{
  "d_model": 256,
  "norm_place": "pre",
  "rope_fraction": 1.0,
  "qk_norm": true,
  "bias": "none",
  "parallel_block": false,
  "lr_mult_qkv": 0.4,
  "decay_fraction": 1.0,
  "final_lr_fraction": 0.0,
  "doc_mask": true,
  "train_tokens": 120400000
}
Each number is 128 + 32 x the weight over its row's rms, rounded and kept within 0 to 255. Layers, rows and columns count from 0. Numbers have three digits each. The size before them is the row's rms in percent of the matrix's.

# up: layer 6 MLP up, 320x256, rms 0.166, rows 23-40, columns 0-255
# down: layer 6 MLP down (transposed), 320x256, rms 0.153, rows 23-40, columns 0-255
# gate: layer 6 MLP gate, 320x256, rms 0.16, rows 24-41, columns 0-255
up23 096:167105124124080135140127142084088135125181108143142106187140085208106102108097130123123171115167081087110098134150109158168079162103134176068141085155158112075050152138131165117166146155162122116163103109120087121194129155125150184121076071147147077127099124111118099115066078176101168124113063133129155086047112125111111129141138099149161194125142175099122120066130079149138121134146110170068152179129122156199105080079167132104116139110117136120093139142186165111132158093165110157136103174150108112163099119128110178117139121149095132123072158079126180120156171171115112149143180173103173103113123153183093125117130092116143162077130128071083151120109149084119110092081152129114196135117137080122134096124116141076179166149131212173121091086120121152095178123173099
down23 100:143094165085166105068153146167179102152115116068179117141093146134123083135130099124134132131159104109140142184163183166115140115119085156165170106144096051100132070148118139173131159114128102124146142071154105137152137148099121098139126157172132098153196124101139139111092138164108052115082130155150113123162148074118146126095170180163094132188172120152124140146103103121152090070163133142147133166117154135145201161102153127160165175117071152092178116109081151074183097070185137135169150126097132091135183124134110078098136177154130127130150143154182170153156112104052162167154119142119085129132131176153162061102135070113138159080073110207120088068098118114135125092107143075124127156103096121092146092159128108118092094123186140096148091044118153171111155080165098
gate24 096:181141160106127109098148157116163155064069178091170111161176145145167125173130186117109167174086101159081151123160133139106138127175122125056149220166102143093128141095103088132088136162141154117099145212127181096102124110182107148140124154159165110083162165152133092141138149128162089130110157095150073111115122093111119130172111122136124139123095110045134070123131154140137146077037135163140118121149194148083115104159136144115177111207162115149090127111115150138109130138114084137115090067171094121162110083112107122143099157155124092150074071133145146026156111108120160103115115187094120131127146137147125116118121141140121137145168147097083150148166114173172181148087119176126126157108158149096146165088089111176174062138091145113115136143175164131160141040182114
up24 103:132188132147168120153138105106127104130140140048111098127122180137148074177112162169100176123133137140112144135140139124107120180145126110091113096142125207073158115184107151152127093162145167136161163188160137085110115156094075104066106175102119125111157132153177129120138162152118148158079108118117156098052119166086173145135147133140183160145162192147137177104149150204187167188117083134082115112145078141196128149147132178142122103099074094111119154134217137177116087200079141138192159152140138107082170124125125124122094152143158159133155128129115156156108156159125207140086115111138144084087131103118117171131178113220079087154119058145151118171115097151144128076099144113087058107115133163139133129090180120129107072175109079148123124120119115130112127102110107
down24 096:140184140121170061120098101119171089139143096173134073085182145147027093125144069099094164104075129098051161166101127194109143100201140162104121127136122130130156135148140150140127100140085068101130083148137081128160123147121114129160116105112122073090126089051138152182106074163148144148151131132096133078163126094142156165160126119124107102182099097151125097172120191074138120105187141160153133150140080136142092217170160123134085091151117062107129099127171157130112132144096114133065099121123146143129120114189103143100122164125127173173106233101110146183084092102108117162186097064139111112123118173132123096093183116131130166158135101149138108147154146111076160131132068073094150138120120103105077090106073117132110109175106121149115149109139167115143119141080126
gate25 092:081081047145086118178077084104163089093069155178105192108166104124130122165106173139132124083070124106151158184160124145101111163127118163125157171119124118157191095113101076142045114112073093128142124179159118134194137112108096174137093172053060141100125143110062117106132113117146141128089129100065134085157098137094135181111159146067133175123120096111141111057178118112188111111143124112146126131144117205161133148103128093191121090108144132156173108109080091170142082143162147135145130190097131111097163131121142113096167102168180107160152130118159096124121151132099129126128109148107137174120109153099158142138051102144125178149154145128172160166122151193161149095124128103117103181145114125137108137152168172079161202151171156157131168086140154100097165104163119
up25 100:107148063058160075171111130160090143205096144150062139109112120169119102122071161132156149104130107140191144173182127084152113130078122178173103144157075152117134172201102078114122147136159169165111167117126153129131122140076117153086140133096129106086088117124158130171097091114063116169103130177133151099172151148183165099134141159160117198147198130129123131135135087106174086096088057085082152170114152149098163141187148114155099132111183122157166161162081156169154124093196139150145101075170128095140111110127121108127124116073162151096116142083113140090139127091153103109071173106115177115126169171103106113110187108101161202137140133135107109144096188111141124145146108168180170104118094132103129096046112127107150133158169152141096124181117104140157142094136179
down25 097:131127141174143104154124136136164140117133134133105170108178072150151117135173073132174128089109155184176162154114119109105069146154131192108114177138141127073078167111163165163075115100098114098120114108140067080133120129122132122124155132150165154129132169109134158158117091182151115144091113103145116100208111150105063147100108170117179062125129106129118108112141079136095128106128155168142135131146111153077116092160154097120150111169088130095090171104102130096142148106157089114084136102140139155173142157159189108136148144088165092089120142111187139102059125163122143145075126150036126132143133158112086127199139129098095126163039181161069181133130103170134153218132115186191076086103121141113111124116089181120126110117162102065093099038096104162166157126086153
gate26 105:152109144143172138056218129140116131120077123203154113108113136121103130095080212116096098135204121166155171082122089114164088160126131065143167185176102114143082139147118175091157143107190096161086182175094190108170115156111112153090095143176151085131109130127124157136125100204114138088076157185141154161095120082207111082161130140146140133140098135146148166140099181134119121124130146074188154119144122169065169162095176166125110143085091127135105169158177167154087110085117089137114124090137089182090101095093107178130128097131135140113170126125090087099108148114115135174180142130175101156087071127201149098118143107137116157167104124102131109159145142103118114168087099155111195113101109141097148134144128148104172095137174125116185128096105102134109118139165094
up26 106:121123165091142140140108123166099101153128122168129201119181146171167155175151154165126097170105096147122140137098139128173176201155145045133124115047105146164140162089055100105083102069167132143095106171074132149085131184154127083134102164154153101060132091209123151148101109181132102049131160117146097130124149129167138102108072153121132083163086151080162116158153098121121117149097092146146089097162107191094138159103099111180178117156101144163075096140138133143145131090147117135089122119142157088151082208183118109171132124144104156145097139144101080107094110101118135118224084088147183172106105111119116106136100136132111130077105172113124133127123121106107125161126167155169139112185090150121126202076141104089136136115094134105169191120137118157139100131188093
down26 097:122127118152131165127143114113133116120157119156051118162104150118135146169174090147093157157135118170185096098128104162148161166123104118147171115139092086184142052139087178113144153118125125110092110150162152128161123122114078134138162082160136100115100147232126088115123089110167123103142117095098121125118108130152132178111166154122128130113094127163128150138099139089145134155121144121124110135106144123115130140111113121108128148102116142120157155132134104089124111128146158084150150138120120231121146174083137111129102175100145105115158120087134191189159130159117133155157129116132180102077123096168127069106075157150161159123089038113082092160108131099103104090105221136104132169121085092093132132108128170086255224107163100142091123118127133098162105100079153
gate27 095:116063156127153145097119136113121128169060125129179095139154128140114165111194130104117173124135141092170133155112123027082105116133103161092113152180163232157103139092111155114091181140109113133139151113145094138094168106187174131169152189151118145118146130166098142145159143088145181073124127128183192130074172131092165118102063153095116099119125146154124186123100140094112118144126178085148119148177113108122101110177107160109091142085142145147096130129183151151127101155134098134182121130115184183135146107110126121154131151085122107149183066128092130083177157129111144079151111207138132091094162144117133102100134053154117162167118134140098121158191134153096143138105108119145111137138109063137139183175115207080129077100111102142153114111118084113085186216138170
up27 099:146100121196091070128153116162108155141129123138128162145117121136098190059153118145130140145097154146199117151164073114140116135137176115138117115094119134165092131099130187147109149092133096112094178116151137149091099166168140139156181108142172112190142106157077098131097124125151127095127080152145144124078072060116134089135147101136103120169133093146067154135086159099117135088098110084152152049189094168137152106185172130106120177147125122117164158114106203154089174142115184184175118131109120179107146078139145111089124133151089111105129066097122151041097150137063110104070123096135123144150052077153101104152062128147170165197124090124113141141122113081151165100053142141085095155082132126117112142174087160115097163157175073129169129095129119124129136190108166
down27 102:140104078157139138060129090191191160104161159189166142136092202172116171092111140063091139101150145145155147143088085146104151091131100124042151106114156117117170144151147169142141160154107065080069119143130127144126135149132146126146123149135124094081148144213085120098082193163128094118118085086132144098137114149150239156152118140067107144130149126085119183131100134151120103134130133135120099128115129101094111078131195094110142114066099136097174136076113120096125140149094182115139153115113207132113156144135088102178136110119106129101128131126081137113110143120154166105115141132121156166097169074163125125150113097136157043157104162066147092164101167167128117102159153142091097153108102191145074115148160168136175126061131049141120138130113131132116123160029133
gate28 102:132102121102173162181201128118160168132140154180104152188042149167118103147128093114109121166125146127181147078198128114209169149079179118158119091106094182073119175130152073142085131140123165149109098176139126116141079149180199113104118109110133132162141135085142141104125096155139183158104156095162060105111125145148163132058102131123100161183109122173166115115164146091073168135120132159149153179097149134117128081112174199143102059135130132148159131138122167184144082131091067096159081101125086149122168144106119083118104087113063100151122042129147168089089143107100134115115124178128140150128125101046145137111126092099096067118163139089054142101112109150159148143086121153132122161086131132163159172108125125137062123134115118135098124133146088132154161120170131
up28 100:131101118194125150102121191184110131068153149080124133091100073113131080117129128176136081105078154164153102140144111127170110165134174107168087164090138112109052150142110081151101092169116130137108140140139138134159127085074111107137107118120090133115148096069138150118203190103123152107139079122184105125083131169114087169149159120095092132127135116133117123119091109141103130149104139098109098048169096136082112134121087100151109042189153103122142131087129126177139102083156139100106116141130198064136101067102158154165183113123093111091164113133134118175109142155134074145118136104082070070073090091111116058126150163103128215070097110131134145058143103103164067147104110093067119150132099128109112113159136140133131109145081158136135101152135224081095124098164120
down28 103:143131149159083147104115141114165140110124130084070188096137075133100107107107151139100096156136125112123076113132131155096101185136124107189089196071119135093074158102139191091109102154095131121111070139128100100124105093148142109117105135190143091178142078193059124090125205135137111154154087093147117160077126137160069161139127112134111109145116134094157167126111154168137136106171121111111117121150163061090118141145076098161107100164103116132196098117044098103135103099163089177113164149183101102076080077156098118117086123151130117121101107161085135143131147096109077114166127092134132207115093155137071099129090170122136113138094153130100103084100095080067044195093089139102145141167108147071163124134129089096158202140192135148150115078131138159132103160106109
gate29 103:119133128140070140116174112174158131107079207152142104075157141144178153076111127120130141153119113128097052125044143104157127137103092149165145115155144142178094104144121124129105178137158102144155148157043084093144155102110183129132105132130121138139184122103185193109157154151136150171179126161133131112175168059104095174140060073126147085109181132148118118112141189164148156086145098083030101136160175126120097163121150145211159103082102140140086136119156124136134106097133142103081134130142129176097100124207192095110094171139138117176137107169097137054085108111104158133084152122132150114140157113119046114149132108079148142149092106088122113113126107103143074157149155086165180109140143158161138104100046126132123111128159112117138188132162173125128152179142119
up29 099:078127115119131100158101145103087080104119189184096125203178137160155145152110144127138085124108129094079126132145109097157187089112121189130179158138130117186102114131121112118096133126133177159118102196166136133150141116116112215141102137127143094144107147156151159146054132140182114177110105167118170121160151109100133166155129108071121169076182066079078100091139151091112111107100147177116198114121128149114132153110128166175106113107080112173129090117125143052137115138163214077141124170182113079113122150091045105161123159124139107123136144136096062101159143140093159145115149145153141163120136144174132141086131119129187129155107181118129109102125082191118175151160130122036164160134160136166152151133118172127164135131185148123156119101131140150160102048208164
down29 099:123152153098121157101136137241178096099140189066124138133134156109127111102152077126151185151069059105151067148108167058153168182196122068171100162146123120125100108103144163165111137091122069147123158097129106092102137090178176140137090109108144142168085166128063153088084172108147145091153117194148158110086128084118076092090112170113154092108123102066099126156140108151161112119124122122105153133067109115135111175106106137120116162106066087168169088103124156114121149153174185136142107150085099098145165111119196142125133134153138109082102080139150116117120141172132138085153142086061158170132140140138121163068101134119116138120121163161081118119092099134158133150085127131158094114138108186108086059136175169070116103164173145074154081106111098100162151108155154
gate30 097:186137100121129058143099141202167185159099117193138134138134092130140185099100210088144088157138141091133141086106188108134117099121164098153135138131131111188070112124112115123132123160083150086165116139146092139140137096138163113185096097143096188136166179153151091107120104148215148148118118130152110104117119097157108143091111140198132083140125173107176066059102127114138138160139164083114066146111135117151151136162116158144160144105121043097163155126083115174104157137145090122133180119085152179138178128029150105150127170138083120168188140106148129160145110110128107154085168137066133122094140145096122155124117181087095061073112124170114167135165162129066139112119160140114110117135081143151135126156116089158101214139187092125114103161123126149148067101153100
up30 100:134069070151195119153096060115127115194133117152129115129167142146000169139153072162151127165161098117093113143111063124105120196164192118157085103173115125106133143127140161149074118127121126154123137145180110154074091083126120133088128167075079076164121202127158122081173053152116166087107160142122102110159104140178159093190150107155127091116153107149106147138107146072139115140128095110166107149152161131106126155110145131147093123149163113146201132100136151167126156104172139089088182156093101177084149130165140119107099098160132078139154085111165186123122128063112094171112174171094055134129163106135132109123081097123142111143169109088152069140130182147134141097094154145102122070154121156084105164194128152086131120097117106087132164147146109168131121142116101
down30 096:181163096115090170128106076137131139188085106131067164137094070132131147080140129126121144108152166131129153115143149105077059130112090157147120104151128134183060158072103172148060126072136180098105164124143105169177165152138095115164147040129172133100089140060130090108144161164179162133205173078125106144149164117078161082105103087116109107147115111122171121108140179157075107104161150116131109144137154100119177135101192157112131133135097147129152098098140148161118144133160139142160155087160182111150149102135107160148121160109068115138154119127163199157187139143111132125100132189061084122136172106056119190145139111188135077145149119165144130132131089166117146058108160106110112116115139151208151124141142172095083139136143173148104128121113067143157052164117144
gate31 104:125127134101076158144120144096121109149102154185103123079173118117116149100144174138093097136225128108107159114145091157150098151170152106057221138142190177147155126139044098143150162148132106159159108110152108157171174132101181151096199139108078123145140126129116113102225169145053148096100113193121086102137106176129135085124109145109123109141128151178179132151108081114132164116152095136037075143141174152133134123091106093168140097176104172133103163141150037207141161143088113123134137189130127150103158105128151107109112072128119143105108119096107155153073145142125183088082132102137135141132166171164107139117131112144156164132175123138134148093109160168123119116085124141125123101172089161065163180162110158070068134156082126152169132111132125088148144115091125
up31 097:119132093082137111127156119124148152180105104155103125116104123094127119161130175154152136166130120171095083124126127146110140173158099153105180113088128124122138134127138171072129161112121149135099154181146131077103132116122121125121107082101119114069123123103123125158128130139171185113164141156188150157113181110134069168078073156109139123121095103129153153146078128056140130127049154149085131113096143125163116113119069181219067081095093170164145100138082121128140110106101097170114140163120137132159146149117106078173192128091047087097059111122182175133108155115104094152133083190104187165147150121163151164160078098207171128133169102058147176220096167124127177118143127184115121108168140070122146101094145145137148173207147166099145147069146114123146081127125149
down31 099:131087144107138110114186100137109061133108147132073175128140183075078149138138170123217109112089128122155130104092152169064113148132099080192135123112104131080198096060109142126134160109119139130182158130130208119144154149105135109120121153126161063095090143223154142099141089109156126159176111095189162115134143111100145138074159169102232079065088090094118144135169121147117087163108164153124085138097149072150126125103178115139127153120114103125149112151139165099065127204110117119152126132131105122098132137079147028137119147094054157137151162140151135166150093146101113130202119178089145103145123113141141139167096160118104130123147105092141136123144126109175139070098134139121114140136141115164092118081114141175102160158136145101098158152138176145099063096065110
gate32 097:106148177130159081059071133134154098145129152144121057115135112168160200109161128076097134139127171132155118082094117103075167189160138142122066120091081164150116129128169151167167116151169121148114109179210165116140091120138102169104105162156097134083143085174151091120087150095160164113111151197131099131128100142112161113054087160141169142106118061115129147172104190073065127113127154131184158153167082145108122137066110143120133102118090116187091173172146145112144092101107135103151086150121100173136135125077107071114095206154129088161148101157101155151186112097137117070151192097088054083111127115168092097131165124081120109146103186142106107115155116170135107140147123152169178135123145105094115179113102150123123112108112120146104146096151187145115176118158086
up32 104:231079167151106118132138096144116123163081087134140095143207077141147199122142089142161114128170176116132061118110105149138084125137151142136144121147097167119095124088121145162150173109175185164079087155180083105098141122143093127142155124133107115127133103186122149179104126084113104142083156117123149162098103128158138119128086115129083144174134143137104172115079119102135095112134146145142171127142103174099094095104095140152072100167173133137095153106146169168160114109131191129204118089110133168112156147107138079110150126159142133132162081161146106137204171121115170107083083088126130188120048105131066107145145117132148165142107161162181186112185114210125146175077089153160191153147127112124150180080118144070129124128130158084167083172072156195133154150130122
down32 109:140142197123119124132158117076157082166094156181180103182180138132132151108154117122118112189107140160144154102095098075078161146130151157112141120171130166138151117084142122167147156089202116099155047188170134165068140103168141135147174154098152153163114193118168073114090175061089156178127086134096091186088113147098119181138136166167121124149144114123164108146139134142120111186154110113119168215110117143147197126198150106130101114179156150090137092114185133091121127117127159152152108154099142142152139118106148148099157156111136098112163093191114144214109152118160168130114175100118108118132133166113140165111180145061102133064148122157178146105202082122098074130125098119168170148098151147137120077124142129097161148166139119119081096100129110196098161098163150
gate33 099:120176109109060135189124100139192173110138148147090160128137101114075154162086148109129144154091170130152168138099135116070104177143161125153135136124175145135103134129116158167146124181161141123106159148149129136121167103138125115152167239176138139129144143134116122167145104123178098096142117098148179093093100148146117141170062111080102183135123148103135118105070132133106099106091165163147089102093081144106095096133165140124100082105128174078155142054068160165143098091131111101059139144113153123175044116022098121148098143092118112147038142162179077094117096145102133097137113127087156111140155099171173103104120159141147113131202151056072184106159134122169063157133123127160156137099092123125130182137134088108120134072140087098168100148159138124131101148162091
up33 099:107114152184102129146148120150187164130127071149106180124138145144125148142079123127134092185131161120179103128124131133126127155131151155174178102068167147103113168102170121122066048183175139132107141090118161091111157104110114106146140174217144151132137115144155117095105122179174076140120121113108103136147093155120116109188153138100121122127103109088101151168127141113156123161182131060077140150117073125144128104106153112104115139090138162148134164172103073136117071125153166094183140133101170095102086165090076140096094074053115136129102115128171161178123149092165095083166168087090230134112085031152127127125138112123109163109099140111145108145132129116132106137178163156097149189127132096077118191130125086121144109139103131132153085225115072119151154043102124
down33 096:078101083151106200106128153076117152108147127168168099130122078142140124132130191111237142100152091099125121088136098083117195185142100109163172141136132092128141167118104100155121188174103127169145146122086182133123159131080163112160185162113105142155110160180128122102143121166119099102099118137137144105050077064156109101122053105120093127085111177150106175055173074150130082166153082145173131138126147184167063128139104105144122098141137161112121162122061174125127138105130110149113119107069209142138147092108122116113164142148124083122159107171116122110118090086127144141152136138137147228127138128123160132125135182194148168102112113118078122107136107121133166121161121205094127077104160099160072166094165141118149164154120133206098104092148136142097097127121155
gate34 094:159152123131120095123117133133163147070192135155113137115102152084107072076131155106080141118173105145180149165047073132154112121170164119142178157077156118183118109118186125105094103114136145180142164107117135136188160132164116104158092144168078226060109104131103115147146141138145125102142162106100090166132087079116172082123181116058142117198147118110116094162197138121147168183091052119110090164113132136183088110122160190161177162148148189161097131118156087152105127133167147099153126111086100134159102142145103129152107150176141125125151089172156123097191136083132085126097145141118168168139141129132144173137123121172143152081117103050119124133121138115159118104139164085135161161127066174146149181171126104103111141112076108166112084125109128174179074138178086
up34 095:115140182144149189141191127094123068120110122140102147079168128141172149103075113100199108148144084123135132078121109126111114114063103101142115131192128112136137128158130132111142149133010104099170140101166115121054129082181073131173157147105175150154109133121117077150135154158143106168105184140106092097101103117144161093091096120157142122081120125135088153128134164134159065132151148165160176166164111131154077075080108152105095129120111101143105174125126149176136104073060138125155097165074142153072092162157124074117141161160087128112173181093141144114120099144152105106090130170174080144090136120104074134081135115195130151163091106154157071146156130136109205106041136091160173082113099142171157081125130152103069074172146118142140121137081123122132115112142171
down34 096:113144145162121151079137174099075069079105166128131142119178099140138083101138146115145050102230117143170113100180122164075172111088116069128166133119119121155144087141136131180140110129124116155137069030155137094159110128139113118049144201104159120094114151058104184099122107107116111136114164186131144154114133097106179100112137161121144101130126121128123098154140119121124123117143130166136169103128139138172187079088171185125127132073117095095114130119149161119086125068078193101139099138100169127122133208178101066145160124090064136124149154090169088117174143120141150096138169166161141069114102122131104183120141108101125089095100136164119134119115139098106101173125113218097155174118084106119141058121164105163118143143100113159168119132157154131085040136133124
gate35 103:114123185121182101121133091127167138131093104111165166170148113167156087144138073104078100057154105133114097121119140068162137114095115120129128140103125153084145191135171138110115123162087143122100103136149179220101093110147140132113137135115179082125155193071187176138174084102126127187166146101172107121134107117128092166109115130124139142098091138171189170126114153130110141059116197084115090130109120111079108086169110146145183191118138039102069109162136095096108128123097164118066134138114084129156089133077105094123104153153146124123100114096116115131132166162156144129111179080056190138122177207137067181126081106100099105165143080136100124165118139165091122152173103077134162164121115137090130145142119142124233107098175162158140094111138146157145119119143148
up35 098:140075133139098134115078114121103096185105133162122186119097137148156080155056085165086146116108139158167082166154152107190045130086194126139146074142151137135098120131179128126174070166128116194072111095082115173148143189134162145134113124130184133139139145057124142070150101119124133169158151106090138138161107161131106101151121063110155144078087120109124117138163105133091126078158169203144143134180123146083070098140108116109131096108130106067141134158203142131123120121121120148097162115093152094132154155115137124068150170140131142120173118144222075166115065124092116116127097152089212129121112115181130159121134071159132067119089128083117145114133148111083107133093068066138107087180094159122146128104132084123138117123130055112123159177112150180079122128118135
down35 100:151135181106149108155142178108128129138113104062109176187105118136161084145107127159160171140124112104143081118134132069174110128100138100087152126136122120091101179151159103152146109140140153164097136080163103071092137159114149098036108152131118116169155201055154112105168149100126077129132161095135121158085134144158165113136081076134146167061185083126149158147068070091149213206104109117138183104131182102134198081172143128106066118181139079117129060125106167173145126068124112088164119127168150137062153157186097133123079114196119158150092167099172116085102120144157115136119115127172210131138176124152151129155111133110148153093131104121170126136051165133167146146122127102137144108135144155140127143123084138149147098176147176142193145129141132144131121133141153
gate36 101:167139139141125126130151113111149147115095127102123117160131164128175173152087102174064087166143125145129141110160168152128130126081113065123084174118164168126127087109159121145112161098128115144156169099143096163056166113109122139147109080112134157119168128083165133176121073110161141105211065119085170130185186088136117189103130186155129132127140127180127061160117142094139124141062235170133109130165115123146125131174116108143163089118159119081076170093150089105102130128178161057086119100116137126122216127102081130129088096114102085192110171073106144144150124070142158142151189139080140124128072098036116153162134116102121123128100097158146121075112138127168104128074096121064145093141094124140124113115053091176123160136132114149096104100192148130112130155132143
up36 096:117130070095199051156084119172131136078153137151122098126096153120139143140088121110153118120091130156158126161068127148157113156081094114155151028117117110065189116137084098037088110124179167123044089193118123162159066079116148129149126129132138156144173124169110129108160158077183123130160138122150143149122125159087143152182097103119117144111124149141126089071149158061140203140209088122121146145125108162090161138137135116088064195145137154149098134101185147128143135095099174123174176084134146163117140154113151089156142126162126176080110106161160131130118180125125207143142132167166129136156118138142129080125133128151098093160162066167105097095108120155128062140135159094129156149134121132169114143128127099152106130166148162121159096144073082090108100159150203
down36 097:060143145129172120105180150099149111182176104096108134092162104122108091145128187111075083105164142134111156181140134163111140191130105143114132177108119115148110177124108107085131058183137134103160086101138125120083076123085098160200162094103157138107172106179129151119120176116134120108137137063134116083101130142149126194126151140106162123190092155147068119114140144068171132113150171138133134181095090165090095110140149074106082152150154141124067144129149097132124099110102112105114156108104127126177112171118152086169140106120104112134110142185128137186083098205084147099153114129126101135111065149120105105174132186063139110173126089156119135069171149183107114062107097114112109131202136112194141107089125130178150124187085067169161135150118064120135137156067179
gate37 093:120165116100133124129166091083153105069093107101071143096140149145114091167170120138103150099103182133179172104118042094114169141174117120115158145081146089123138100118084078161183156120126063143094141100130159103125160162095105158137173182160092133166145111122067145115118148172112094093093171180214141050156187064089117182152123125100123119118104095124080119138108119123123120100143147158107089150114130149150144146110104142120158159110094150074124151149178094116166127124090108117141120142110112102129109208169125131098091061121102111199078146113063145150142135141190080163160142170124089143097109171127131085158141042128103166161124125107159180170159094168102108178181087117077117132117181105173139154101188115157155089170101111127114123098148138112177133136148069
up37 098:106100079132135061113068154071124144097107186081131110127077148112127106126116104169164153174121137119113126138138120052090122108186141125149141114116162095081098120152119083156141139141196093156162185114158106113169147153197151170149125181139077108120129073109116099158139146155101176089167104119150164093105127145113087154099103154108139154099080087199143139174103132113168144103160092125158104087091167140122216125094109149069195122095090089152127096135199104158089181126115097131177084205100122122123130143154089137118116095133129073158143184106109112143146169157142105183127146147121049090107149120117130131099141133160129110156151100147097162178131065135143065168177134080115063139138182133108171145115172141136138075193098146131102190108154109149151115120145077
down37 095:150107067143068092068172099141161135088098203152137117094066146179175126097101110109042140127071084133112128141083125090144169069133155104139124087106155101144148148141036112134135107101174102128220094182155112152120172164183137168143168090112139151114129129088093126096155113145128138130166123135181125143107097173170193195088153141086164142151085083142103101112164112136134137041180124144131144118105190140091108075095165140165148096167160142157083153141116111139138096134092101120148103120119137156095115173118122135076118144118150102112125120152132164120143093089126074144077204152094055074174157136164122091133171101124131113169145093071102143167083101109132153105117139081185147170145137148137095095109097145143089131174176097105145154104127133125157141121171117
gate38 101:120148106051132148066077160157160087103100138047146102124156100130088149088161054162133147140069120107113179134085135132114103153166119123130164159141100091177098110153168093135151101074169160130132144093111111109132146152105090166136124152113170141109139180103153132100104100092124119109090092140128106143106101127116155106099132217093168092181164154105141106089123133157152110094129114108118108177122156146146255140113107142055122184154099095164101144225116149123115143158103165132147140153186103113122156135164104112149139146115145132163182052080162117065128178143159101144106139146168118134169090139130090147164110164104098071118124073122074161160093137165109149172135134119129101131114024096158118123112047124142116142178168145161121146143142147116114087114178156
up38 097:133133098097091143119143173095102121056107148121110172112116154164132089176113171077130146082169088152129114124112117124140086138072165181118160107130205120142051137083115147107155152182140124073155083121139107157117099091179111100111150117156149142104075093126130158103112138131110115119102153171094129169123164153030135123139196110156134213093097095127127117143145059106117088157137132131129132133101112158146168150142095141161192087119087136127162123108144120137155191156160179175077151154153105101126077166168201124134128123108102152139133153164195137145122126112096119079178161169142065105131095173131156127152136139168160144079145135101119162067129093159154067147152114103167200142109158098106088111106139140086141157132131043103172154102103138157193211119125086
down38 101:113156052132079128083136114123118087155103169138145122105088143130127147111186157132163123095103115132115081125158183172118112096098096107115104147109166110156143138189154086137137098087133113080103077094077129117114155120113161138149146084153090076071170123189108148141187173111152092095173115137135165115070157145180101101078173094185079097078133119197128131132085114130090103046177111073053105103110172142105078164165100039104115098169120132093153141124181152094153144128121109095094187077093096080109151141147102137165140121139203109138106081134146130074113158160175150123147095132153168134105096105135090119172101132067170131133169145094111109160105117093142126098145130155164150103121204106127109165159160161127162154096093121171119084092182116091135149152102097
gate39 093:138144161099086144219109108172156139089088128118166135106136154116130184201132098127133174102088059091122167110136150081126144135111189091137130109156144143151114125140097137072116168135178103160093118083111153163112122133181106108095094160123111138147134057089067144064104238102104182154128151116117093150131084116143141129139099185088135077176145141149104105124155099087147110131123167067152128114197103138142112144109128150085170178133079099054162109138098140119109096106112117108131155149084106146123152131070085095098098141116190164097111104182133124152125081097131120192095108163180138109118103101105162074102106139123114138157163125155117141078097141080101170165105148121133139080137085130178133182080162135109150113145076158043169118127101073096160159168137170
up39 093:099118105116215151140135160109127084123138108133102161116108126169119101145173124148163113141164146149149135088121173083104163103140121049097069155144113125141129138140144152181143099125101096172179157169146164133129163166144105129133088081146183148151080124114129168164122120082076094125194144139100135186103133097064161092123060110159109175113142134135132142149122177127164109133166109070096156105149080121112151098158113125114155103139178172092171134071173177159140107127111150161131187128107147137158141155178140089080145155149142082091139100112039148111062165080159097128175075138104045073184114092160102087146166109129136097089176110138127128078132115145141141174163079150193118096157145163096155098083097124178122111103113102179123186073130118082160170166165156
down39 091:088180133078148141164153152133129097113103099147109074158092098069143150164148074080063137158160085141157079173149153142155117141135056110122100117125155156158183127118118093153152169187114150056108179144131094157139109072080142122145163159139142133167156163090134102150138059129195104116147150058075107113162146119154188137135145108121097132061131104046100169125139163056136132131131133116118216203109147140137122086142152143103117098133147099144128122144145094130176149116167126126157141126114113092153119163092112140153150115137072110145099135128144158102143212189119080140072136053078154159171138130160124160129149112119107069116134130190113114111062132135170168076101159098145116180135144117130109173115143149130022143139133164060162148144154122111147150138128137
gate40 102:090123149083140142196123081061112162118165179107148136118141189111125113130083116158126083098101125135093120034115116137108073140137171142156094086134135154082073091082170145138163091131190156184123142164135123144133111167113075095131104107190059149129101109110099138136183141123160113130082088115166128111159176130106165103073099124116148167116145197029126109158148125156079142195156113124093131153161115134152101125152139125157147148165063133120101164145095108168098108117148077083129134101158153062132081155160164160165096134125107105126114141118118172152086110085086137093151070178160159128139108135147140135093106129127122103160053116165179054157142153073118163163078107158093139189137159131130155106147104161129102130047141154191130124119149182164099093106099121
up40 103:172111152093156122163095146095076125124190122155148125177113101170096054161110198161127143065129105122107211105106156114086146079158096077114106153110107090116165115149122115169193082083160153100107142127119109119121193169106093152143164163144183087130140155137114148149129118071098136075097126101169148084098106151114148167069122142089151130084073150148091160114112094160154132149139141135124154071177149112104145174075130063077110118128086119128098149144149147117129118157155143097144124069178099094147126141154119062135112116132067135147070147119080153195119126157107095106138119183207106150126068141109158087141148144089150144139160080163169139110133122066147130159129096118095218114150128148157085101147106133139140120084176135170168086201197133133103109115126174
down40 102:198073109100071126165127127119133141107120138125078127122079165174148132159145136148179114136133106114148196070162155166095108109154120179105120124151090142117137124117162165081148115144100112097160127165217187174116143166099122075144097121099122108130082144132122109171169179099117101110161111130176074132107087150195148116146087165115113111111174181052163131160124126117119128104093130065161086168151156140082134133146072129121156128127105084117108139121175108067121118117088177111143152105101140134124128209093150171113191184126097140109148132188082119129095181124147119209098145144190142100176131168084143127097094113162113133148079144120102136129150107084132125150117180122120114184118158126186151111127138083128058122167124130225117123128143195210076161143144117
gate41 105:055141061122114179136165150137131162105121177127122129119137103187131112125132150158093126122140181119117068085102170130092145149096133073162112188158155120173094124180125099146126113153194116155101161162119081116120142137186101161110131072109120129044137137058101151130161152090128082134110181104174119124184143094138109123128101135156137113132094141146135140083108109156095110152108113055122122131059121096121115146080105166160204136104115144131082104078111130138079147155130114091135124146105130113129120051154069070123104121119178060144149122114142170145218146078103128115107138170096120130112137153175156150134080162046086179104166183092134058094102139137087109164101146192160054140147111115112164181138123130181143121082164082124098083110147112133087140121086112